{"n_layer": 16, "d_model": 96, "n_head": 3, "n_kv_head": 3, "head_dim": 32, "d_mlp": 192, "vocab_size": 1024, "activation": "swiglu", "norm": "rmsnorm", "norm_place": "out", "norm_eps": 1e-05, "positions": "learned", "qk_norm": true, "attn_scale": 0.177, "bias": "all", "tie_embeddings": false, "parallel_block": false, "init": "normal", "init_std_qkv": 0.0644, "init_std_o": 0.0114, "init_std_up": 0.0644, "init_std_down": 0.00805, "optimizer": "muon_variant", "lr": 0.00997, "lr_mult_o": 2.0, "lr_mult_up": 0.609, "lr_mult_down": 1.5, "beta1": 0.95, "lr_head": 0.00593, "warmup_steps": 0, "schedule": "wsd", "decay_fraction": 0.798, "decay_shape": "linear", "final_lr_fraction": 0.0, "batch_tokens": [8192, 16384, 32768, 65536], "seq_len": 256, "doc_mask": false, "train_tokens": 100300000, "steps": 3224, "dataset": "wikipedia_en"}
Each number is 128 + 32 x the weight over its row's rms, rounded and kept within 0 to 255. Layers, rows and columns count from 0. Numbers have three digits each. The size before them is the row's rms in percent of the matrix's.

# layer 8 attention value, 96x96, rms 0.211, rows 0-67, columns 0-95
097:142127104127145143144149166157115160120168111183169130120131073108108172129129120076164083088125129125156141112155147123145141146146156126139114127165164109211152139115100180162123145139050184135151135122145132220142110137169071163098122156113109155193070052168120123102135195156090148159
097:177137179156112116125205136102093120132093158121145146074110085134133168193129157057175100165088099079133152140086063121120072196121100161077131136094142167140135130157098115144094125120170151178127157168107108160170122127137152131122104144154174168096109104083128162154105137120202160129
102:155163110111168150161117096171124171066147136121093088166181127150165088105151153118137133150102139142081168153179163084103152153212180069084124134135131155155119089115196097172153116134206100098103134110154136123120089123098114088139171125166115179095186117167104153149106100154113101118
096:122097111088150119212180196140117134105110104087087149064100155120149102128126155091114112092157118148110048154172197129190111068154156145097144131167114062129203121056157117167118124124154113098135101111083147152189150132100105127108170121108123127123126133154154126102150097134149109113
104:122135170121176129078114124134100157145079130167100143107083108181131120111100089072093151124112071116132127169117148147174143097148110138091072173184168141110147066149134180117120139083118128160169141089091055136126133146091138108163026136136137199136154156128099090118169119179156120120
108:133179105085130084139092153034165119140128121072134159144125097142137112080138117236131146125128101155153069160134122098139139172110124083145164144111137126109135103106129165136155176139121123124117116148091175124132138098108075166160163153162136095106106074120082098120176187093213100097
112:130191098074134180181088113110114151089162172075077109134116130156102159082098122114108161139102144108171132104167167096149104122124126138057117100175180126085085109158103165108091136110150123120114106136116088148138085206136093093097164123140153108169154051176115094097149169127090161127
085:103167082113177170077121095121139101109162054140101133088146153175162121153166076070169106173182176199177136127116089147115119201137118098105143053126128123139155117074104133143157131148172151192133167137155180145099116113150152114135127107157084164139151120163149104094129102142136144099
108:163089100074112166136094110158167144120100149151130077140130094210139126109101119167177176114165133131157130179150143106136134076114133130109112125112143118107190111126102137072118158129158135125171126092103185109146125135127054108161159195164025153119151129147108156096163144124087202106
106:095108116164074132199114093087068153163126126145121156115083129129245086149136121099103146159142161134111118122080203153122110097147145126140119138133114095121110135178124151119140127103164069194154135103148127135145132101058072165140101132115114037169130116114095140122136141172153166112
103:130131115117110133104132173129019133181102149159139090164126098105119125112135150141105105078072115068092117082149156129112163124109084127096129165087146137171185142092079122181106103119153159134139153118127104066115154156095109128138136125075126133211125109108056073121079139111170085093
112:179078130105091145075124172070109130143150150172095124159139170075120107175096097096117081136166155112121112123161152087150100057147146117102108134163162143140103077132136191148167105119198183159122144146123101111104113155128101072123132115122118140182151055109129095153141115068186076144
124:115100130133164195111119127126179133093186108086110074127137138104142102118197069134118153112114137143131150164115177100134126119096161113095078104178170100100118146129112173142146144136175180116127070134118115099099126139098111188107095105167133181073160081160139153025117145103114191124
118:130110138115144164166064149170099140136107086094111130140095131121154100106108118142138083117142135132043147104170095090117149094103139133121113094171164119135121080099165109109071134165148173111137065113155245106130106129150107145142189169102122145116112076138146061119137097162161105202
100:103036118078145203151160130155164126077108158149156154154134130112148129092119102140071094159142108158120133104158121134155109145174123129133123177080081136166065104149096159117053113121141120109143198156184143101150160131208120140097166123129114125148100118103090089140117073082087102146
100:123119076147138136117124125185085145126120179105105141171136085057144168141145097077120100097132120097121104122184120139171120092139100135122133136075067211112159152070100085155099114100161148135128132048058047158098113142086141132110111143092116130139169157167146142119088112154145170157
110:112167154131130077057064119140133133140156220129104115123126148128091106135124168129160105133110132138095163113101200166164137138129179105153206126062051093085120109142127102143178123115134125132205122157090136138149132116172131177136061134125157130111113175085079159129126150104102149117
097:170129140145092163112121158152122094105035152113121153059134150100163089120150107194140116140168127099088136141119141146102190098176152154132089100103142131055128116193138135104121156187140119120085152182118095103122154144122139122156202048086130148150160113111174087117150138094116160090
103:118118195145181104125153134131060125184164126117081135110122101114145139157175147107142093118120055171084134121093112089103145145118172216118147183142101125057125106149080143132123121131099119165105183098085062182186140107122158074176129143151110134154138174126087136116139149146139136093
119:160111121155126115000107109106123117104139090082157155074081100074153127085083108112137129098127130095140157159136149128120124054097134073154116149136127149155132168148107088141120127113111140142205043112119116181117060113095137088163070105129119177107130126122120116112125077139120162134
111:087178113188112074135103136173174078123118150127107128148108148090178115180095189131118146087141161120130178167076176166158102099118134105169122159132087099214174118063132133150141133141157104176115117102148112121082128094171160198145079128167153145111141125143129147142071119124147154089
108:111120091107178129067093158170106120078171101132162136107157158132125120142176057123111102143137141078136151075139160133140110156106122108082048130155165145108148130119152158122118131195125171118156114122104162112097113185133119073070135176092117146122074063108177127098140096203182135139
105:118125163103078143143125148145150121128103142129086124175189109149179134131151095202124084145150106153175091140109107121049153135137146191105103099139149154113088150094182200137108083129113170137158089145166158100036119184137128115173112123125110129148102105133156113158196114162096132184
125:097183112111132085080159179117132116145112146111135169140007106084121119131141163123092121139189148140153132137103190096172133136125103132136111132104137153131145113133128138153167106115076149205163157115136106127126136155126099109121058126124185119093144149065062150130158207087095158100
105:152142110136167115056148192104139077173143048119119064123089137179106188135139105142161103080148129104145187098075166147159152132110110145105116118128148117152128076076166117152135114126101148158166116074147163131168141143147140133112112149147069094110150099130178100180089136060097177119
111:169144141143123177098043157134148120089144156185163136150162156082146149179178125089134100136162116064089151127112112102100090098146119173074079119133139124148075129148131148102124147185169136066134115107130139080068094103148155141180160097123203122168146170163138133129087135169117172119
106:154184113064114187137172130123136050088122138132177089125073118169097121106132132101145129133195123127152181154126121133115085126145085171173031179088107098144114141181132132136077107142117094157152093116141139096156131162139198156151095108162088142164132167110150150176129118115173125134
109:100144136105124186153127135114105113107122109126079171075066122139127113135078145135125130093133113179068154092198107129101136105121067163087115178124091054173157159115127186123211178129126165083122129153129084150144087121120111121121099119140188125173143095102089171089128113172095167114
104:158120135105096128063141081149144123136094092112102178096087168100110055108173163154113147124120109148166201175144099156145083142164115174133143099156140133113152094125148077095113166053131117076093113055140089127137136100147082148107087136090119080122156158074102138074170177124123118116
114:086180111083082201143103101141104143143159172118114136127162153092127124115137168164168158146147144137142149129122144062154207135112125116098072130169192060148107083108113162109144146155159180083121087122191132086150150150120160131153185058121127139112133152174103179127110101148165149108
123:125133148101146169162129125113126148152076221154154138190146099209130083133145133152180140127073184138126139059142072136106075155109149115150126114130113174187091140144164076125112107121108103173111131156122153154090141153146141113123175120110083132156175087149131095109126080116191192132
101:131083105103085154181137195111086156092157133117140115090132169190110069139072100171112104091195110134079142177063118137179165171116120083085119106175141076150123126051151134131115147109115095110136068153097125112143140088187163113138145115114140103088126124139133124110172137145112078152
091:111122108113104161181075132160087096094089141129146115092108124111168089092147107134110154154121141098118125153133077153132105143167078129092112063135196175143151095109109071151082123206134110084096125119119152175168092144214070115136109140105101103094086122075112095158129123081078165135
088:128143138159132069066101125102118105183137114132137096097041159134074139130127147095114187132139172134158118123136116134149134064086124102035142132151084140131084203098145060145111089145136107135120133109100097119097143131078176149143142153109118115124147147111113155138111085094209175184
093:170108094110104100160140122119104122132117180096126127168102177122096071140096144099134134097151099179099112199036110123173119130159031090145130162066080133205150104125099131133184105156130130131140090115136118151127138156180147099135106102141136129106116115110132174149167115199127163083
094:118129149110126145083149152181154156093130103107146116091100140103116173133099100120089083125153147166115150140138117136109098070111075162160162166130186172156124154077141188131142091124166096116139141124137130049179185077172133102086165120182066123161159130163135096115084096133044104113
093:142175158130123118104175116096145132162025138107095136160102204170109165146094163108160119117158144163107176059141106181125131099154117120085149082078122102117082090096102110119128134122131130152182136149101067144170178113121095075141064125120186137122099175145151127171131098120087140134
093:102133092105151178104086112104139110101125123109112105152115087121197163085134156126087137107069111094113127146141059140124142115148149154143110195082129175150055134117094200062107134161131054098124159111091125080104114118095127096210149150093153114113162152138091111166097144120175164121
088:084160162068199214151116162143093114123129119147122152129113157131158146086180094082091137111095094153137184120154104141183138160162093098077168084107107062111124082099074107081125150101146129039118149069135100130111149130135134109128093105135152134158118134154170102119171138114082130117
081:174086127114098126120159131139190155105097178187154116132156151122182113131130098120126228126105159167145130098167091098095143096092143167093149136126094167114133161097142138124122132095124161096094137110084141070149117085125082159151126083167136074138113124105126156110089164111248117093
093:149115106111165104137168177080156170169121152130086071132147137154075161121074189109106104168115090140135123164126171149151105171143109157141094108120127193086127137127120104232126048066131102144160140118116154152155135141105127114096153133098123164149074097114131107136081136075054115133
086:150095135166146148070176198131092114133117110192076106091142181138138059100136167113122148175131127128163148162126107093137099149173106115105157115106100129122141101129108154096139162106129147124080070065125175117114145084156108132143074170197100138132159172081126171164106185114102174079
100:159054122130127109095123110147148207150145129156162119127163111164120202131079104165161153145151149156124084134143126121148127092094144179149083171147145148098085176106153075107099072092130160134098131126130188092158133105168137120123163131160133118153122177066146148116076114109113115235
096:164093165113041174132149154142122158142123129154125111109190151134183080128161072115090162138128145112118118112139151134124111092099107176098100217074106145108148143071182155171139164123090145214133103101148121083148190128167139163083130142146120101095125109088184114138113101162119132150
092:132113095133159136219102099093107050141139157133122172138186135086135141150104112152129106141125141172109172153083115086111102163125141154124133150182097195131082173164129116117132207090125177079136174156126108125059131147096166107084108170149139160176129104145114128135116072113121068138
098:158132104103096083120134148138126132122128213145128133184179115092109131162120142136075076157172104148102141164071126145119084139075093078102122110114126128157138189146188087099125141132144137107121174150080079106083160148151206142113119128109183139099148151170072146152101097050127135088
092:194132139080105180125204162071125169066110159097072109101156113184139111132117149191118120120120117117153113083170105112170124125120144147098137192100136172145065209153090108184118077104096108129121136143161067147130117140149103122121156119137111116079144084063134100122132157126111125152
091:119100053092132134072094066129080152125110214120097101163120103082137164157173163073125086147087105090112159106110144122092115144074149111161073149119133110126099121145096187101169119129147136132082065154088131102128125098115140157147113182143132104107109140154102118113140163159115028125
095:170150097106142165178092164148108174135158133103176097141150154134124079087154137102171125121167112111193168165103091084173095134128147122140098073116146091184108088121161139092148147112091140126086082072078104065082120132157143133097071085125131095114150115082186132174145130184129152086
105:108139163116165138146122131098118108098167105141171162138111128039148120117117107101108077189138084108161139135090164106112143111179116157166111155114091087110108128117073091119162138142132066115075232134133151044142105161145104141096119082078134103125111123099112133107109163175100065087
088:121164152097178106179120201118125108132121153117122088128075116143136135120131089174114088126163066152072033111142124123162131111120079182098091127175124128116051138133168139077121124037094146141144128111074150080117106125143143126171124143144061127147155114151128169147139092120173101119
080:139135152110117132173121097103156176206114148135076134134100084134185201113176191067176138151130171134150177154163119040104173119116153120145111166139160110139072127112091117127107123107135163191127115139141186066119135117105111123111147146115127126145110154176094134118040131148106116137
092:106089120128159117157091091146139142126145110088178124088076128085061083166114111131216105064155140168184108119106134094160113087155143122119179143110084177104096117108121078137113088142157135117111094175109119070098149098121119099162133117109093136170162111105063144162067131182130146084
082:107102206108121126062140111218083131136166146185165125157137110134156111157077165109083052097109120116103166182154138125112115122098164139135145144113131114071097081144161177126141126171130091085129213199119110153099174165139135119116144130172083135127114142132140132106103108128179142122
079:085065126102094109128101101118129105159097133108112181127159129130128161112124180167085156124153131136121037141128156146087069123122129147128057122150115169129085180105146137177089163093138129130146127146159083103101145099109138164073172157043117112182103112167136063075087168114111151141
100:077203101080195133140093044129120079139121099128184131120135065163089125129116137144107119142165114186130158103120113114165139159136166115122085143143155082148128035113110110140130100126129183126141150117123135149142146177132159124105134046142138158103172163138117120079158108086067128077
101:086092122106115098117135125174115120145081128061094189170114072116152146073089125166109128154208157095174104095144166181093101134091176118150132169167097078114112118133183118104144165122132129137164072133159150132123097144111154120114176057141078094115169104132120107092151068102117130172
100:107058164112137118154154095116039115104128054117122148158130112206145102131122211165148213114177135124131130083122101162117170130131136143116140133163147117120104131070180096109173129197143153138168150131133172143139107127104130150145132163138075133085130172115087089167105122117098080134
093:166140100100164090139120055121125101156075104127166082122161130107120103121141139130166140108151152117170134171160070113131145103193160098096078116124053125109176141101142067109122074066094151151100123115179168073130120144094188108129143113137132136156093180095148115158123107208113082138
095:138157104086088164131166087130096070168099104122145073114107081174184125090116081074217184129173125161143165127117145139141166101162089134127186112148091075150165099109091159151126167125173162147140151103146173068131120118111155113165144160101149111110124149128097093122201112124138149161
087:091106067093135203142140119129081100138112121095122136103132136108119179098179100049073155136123123111080164113177080136126112157134125114108104137105137133127095073084068151099155134092163165104136067086169110144110097084163085140143144125181173094147112133132143115104110026100111131135
090:060119154126119154126181144151109112153099100064133130142117142212204141120150161116154073171160109101102163121125136103098105186096105135152124155141108116112111114157136132113080157160167162047138118123125114161105174139118120056078128073129139163070158115104145155078107120080119188158
093:149156051111156101129147106070152099107155177111080143171143161097126165149162126123158111137140170138166160158109117086119177095154133132106111139102130139082109085078136099095106070177077156059112136146178089105102097205087111141101068105111138144107137171154138178176131152164113138086
091:125119150140136169099093174157141152161118070182083102031197129212174137111135136150110182118124144084140133132112093131105145152106153072098100134151125131075120119094104193126129138129115079142105141045201154138116093132132122151149133079129112112100102101144174107121116141184140099116
100:096116119195125118123045095129125119111113173143087169175171068161049140157147157173138135092170107134111115118094174204110177169133099060132153149136083078126104177101123078107124106130146123134130121086143154138107112156189144116160109103111135123178147081151138096108159075146118105139
102:169152142122117164200181075066171094175143132131168104190166156163149089116121144152087153111163133108161156198081139122136156125167087071119140124096137127122137124114107094167113120157103079168168191157135128094166171132127137160103126146153088120131118109119161065199124111081125115083
101:179141121119157178058072149166198113181175140149101144137151142173085186124121150047139127126131150111128164154112137158091122061142141189116068091094123149114129145164099116108091087116170124067128130118103122101163120105155067085152102156161148162183125135113106087101120151119098136134
104:129093100119112129190118102062072124102152127156131170083115112167131138064130093151103178096092105140171097120141112074149148195163093182118178079101116173051116101155091171111143153092108125091111153090097096134153151140113085109171125123084144119121176151137135114137138161119129041130